python train.py --positions="learned" --tie_embeddings=true --init="normal" --warmup_steps=200 --train_tokens=153200000
Each number is 128 + 32 x the weight over its row's rms, rounded and kept within 0 to 255. Layers, rows and columns count from 0. Numbers have three digits each. The size before them is the row's rms in percent of the matrix's.

# down: layer 2 MLP down (transposed), 512x128, rms 0.115, rows 145-164, columns 64-127
# up: layer 2 MLP up, 512x128, rms 0.263, rows 146-165, columns 64-127
down145 114:139161130112119135140078132157104083124175120144120152129090130180157157081093107082112083070125126184106148099171112134110126184102140139192144139100113086117101100107099133167053192168113082
up146 088:188145129084097136145123151148134131216080161195151085157087151149124086072095185141193123136115142164149167184095138122056115154121189148094121069152131086169096151142115080134090093123151114
down146 082:067154117098164132184133113175050073118173142150091127074143118173148177137140145149134159092145139118127132132163186093199117166128074118157126127120136152160187130125151148133120125108113156
up147 102:124177132154162104081156095079151130112122079104178099078110134075105079114187140094156185180131121114102166150144153130147161123185147151130075112120116129161093085088142097149168145118102153
down147 103:089122085128195130063123140156193124124137144102187117121086123148058167135109155102142144121062182129152192075152071139115078118095126120093122120105101151124140154093115109127134153121104151
up148 074:143136130183183106122115097140153131117127145132154095139169050065137108143164084146122141118082112176119109167116145124124105125092158148149048182168119152158103132146108121133129085121155107
down148 070:211159106211119152101168102159161157080109158125154141113102199098063129112127166122114132148145105127138136133097134106178109134143123100125147124119132146156128116179093183102096108112163105
up149 143:114135118121103155153170153095126109112079183203111128125079109151179167130139071113104160160111048136114133094088163088107107138112179077103173143142117125179126144092100124162167154108098125
down149 151:167110123067100129140110146083122165147095090159128129192098076099112170126061138183145085149141141056142141082108178102107126133134134196102136109150128113134139138129146120189125148128163148
up150 110:179125121133113109167167162156123174107088088147144157123081149148102106071056094174122075152124221119172148107140099112047139115188178121175127166144104114155129146107095126121120113120150117
down150 091:219108151186063155102107120155128099161179166065144147136074090098144116168164155093178053088138135115142162114154176131191141172103072171060136140135131107116095186162141132120130131090093113
up151 142:113164173132117150033085118182102159161121191060128098099143118089154133105077124110165126181094119126137154098144081160109156127082133151104109125106103166139101133138153106160139106124149106
down151 174:113181159102070123098089155176147124131100109094172149172159149126151105098140111158119129138137044117143140108135133140171151088140117196126141092113087147171144147102148109129176129103133132
up152 102:089140100110113140181187030126099088139112115097128208103146108106128094144102201066180108108112169157182093119187153164149112168167125142138068101144083147157122157129075139123093079130175131
down152 103:071125156097144077138118119143152067225113128106157116107173087172128078176104110101127140077118103141111158138171114184126097079186141137142148076108115123151115133115135105135124149074150129
up153 126:122132103084111126105174051149163191176058077112100148131121100107122085114155097155114153155109143073143149105126106083182103065156210155125167136150141129134162111133120140145128095192062129
down153 122:066116172120122164100143047163126128115141128146143162104193135196156141115130146080154179060139137104119148127100145145157098121099134118083172112161128138132179164111089155103125165138116123
up154 123:133111115099096130155158143145149161087127143167098164147107158064156046147108154155138097111112098113154109179127153184160086143058076125152097114159107106097093122140153122125107081113070122
down154 132:151048168131158125124060149112106101091085127082173139059164119153138210123166160093052138112104157161088130140146109106180138117165114095178099107081102127114156144129143116129152169158101135
up155 087:087131196105169146065148124130130147087149097093107128137129138134155131141078151174152131160171116123112152130055195129107131110158157160085076118107091098142094106102145148145185176172131156
down155 090:138128137084153219162115125107143116098096175144138164139102153117153115156113150127100138144066120109137161093124127113124117145130161200005118065166112080107086157124136111137130155166128166
up156 125:109141157103131163159116119153087117115096141187086048134171149119147170118151105094041150173036046137101129127135151088157133176148146170118119145121124171148130100113051142114121114163146112
down156 138:172091104105119201157119130173075175133108144153141084122110162128158202072155111092129117086129112165150165123091132098082129144099148112118075099078124132175121149127097137142154151150169178
up157 070:118159145145142102129094140109079149098117061081117176171081134131108075146124190104130115113135096185104137143129185156081214150093099093127148120093093142171143179122090160111125100074153154
down157 062:123092144156159070147126123123140140099184071090139112137090157160083110129120155090148129126112163122095156126154160097075090136171096128067116134087127130156216117157081105112185118121158091
up158 124:178168158158131119144161122128084105135076127144140128115101163112075110163100179131178122113118179165135169098119136126100083046092140047124157117128095087151127160121104181117090075123181113
down158 113:081124080137110160126111094187168182159126151140138121065171100093175142176162121114123096106153095121151067161244062170135143154159095132137129086082161107138129105132171121080100149087101127
up159 106:159085156126101032146062172114089127127183118126157070134078211142124150169083120116141070111131120105142116111141117113150118106178168138090096127119151146128126117097144137219113142162147125
down159 124:163135180076132132127100134078172119090083113112144160121132139116153165134189143093103105053167081135144102159165071133159130084148189128182147122080143101160095146111153135125150068159158096
up160 082:074110127075164092107140080185134130164155165158108119118125149108105155092100076134199108086118145147107127108146158178128099179134082089102171102094148110178165087154142146180166086126164133
down160 076:084120101143177098106151159134158192170125150127134117198113110083099102155125114158168106175148143082138091117154142142079167115134116078133143129087122076173057126136105132167117123115088173
up161 107:094155153121116103070124121126211153153142094157076174162124127122085080102098105130094141142107115110147166123117150125152216169141152068167091134130140141130081137097103124124173151097162146
down161 105:165147162122164172111074116137133078140129177109177083134120173124121064128092119163123115132164121109131121097111083108191164138101106147076142067148150172138083161170097140137129110094102126
up162 095:179182196161070080140109148131107169131101126114145161135117171134132097091143134165161172102142174124152106198171140105125100106100109104079114138097130097167085170093142164156123157155107153
down162 096:141161145174115148131141085117132062108056134132104126106104070074125109148094107080155070161091155089177152175163141152174137117146160097134072161109152108107174135182198129092117134137107185
up163 097:135129127102175091073146116079161188128123099170094144117091147090118081120107172184096077148144195111146091118127136121119145163105164169146083135145127146119110144116085121112136084131142164
down163 111:135120107132110081122091152104145155150177070100144166120110174151097110140110105155121094162217166134114139146128131183096134110143123117141095128083028136101120114151098179107119138119109167
up164 112:120114110096077098178198118097126171125094119144140084122123172111144150155163077157114138172200125096142096136107097130111085087080100142108158172135130159178089130155078102135174097184125170
down164 111:151105128082144118109098125098159103137110167110038088030113159067106166090162121151118185130179131105135161131103111128148103163139085144161177165109148135146189167150124064147148077154143118
up165 108:143077142118119167139121135089161110203110139186136142137133165148109110147176151124099130134130143117100095118160107133108064122112134167162110119144124143153143084101225069160091039082116116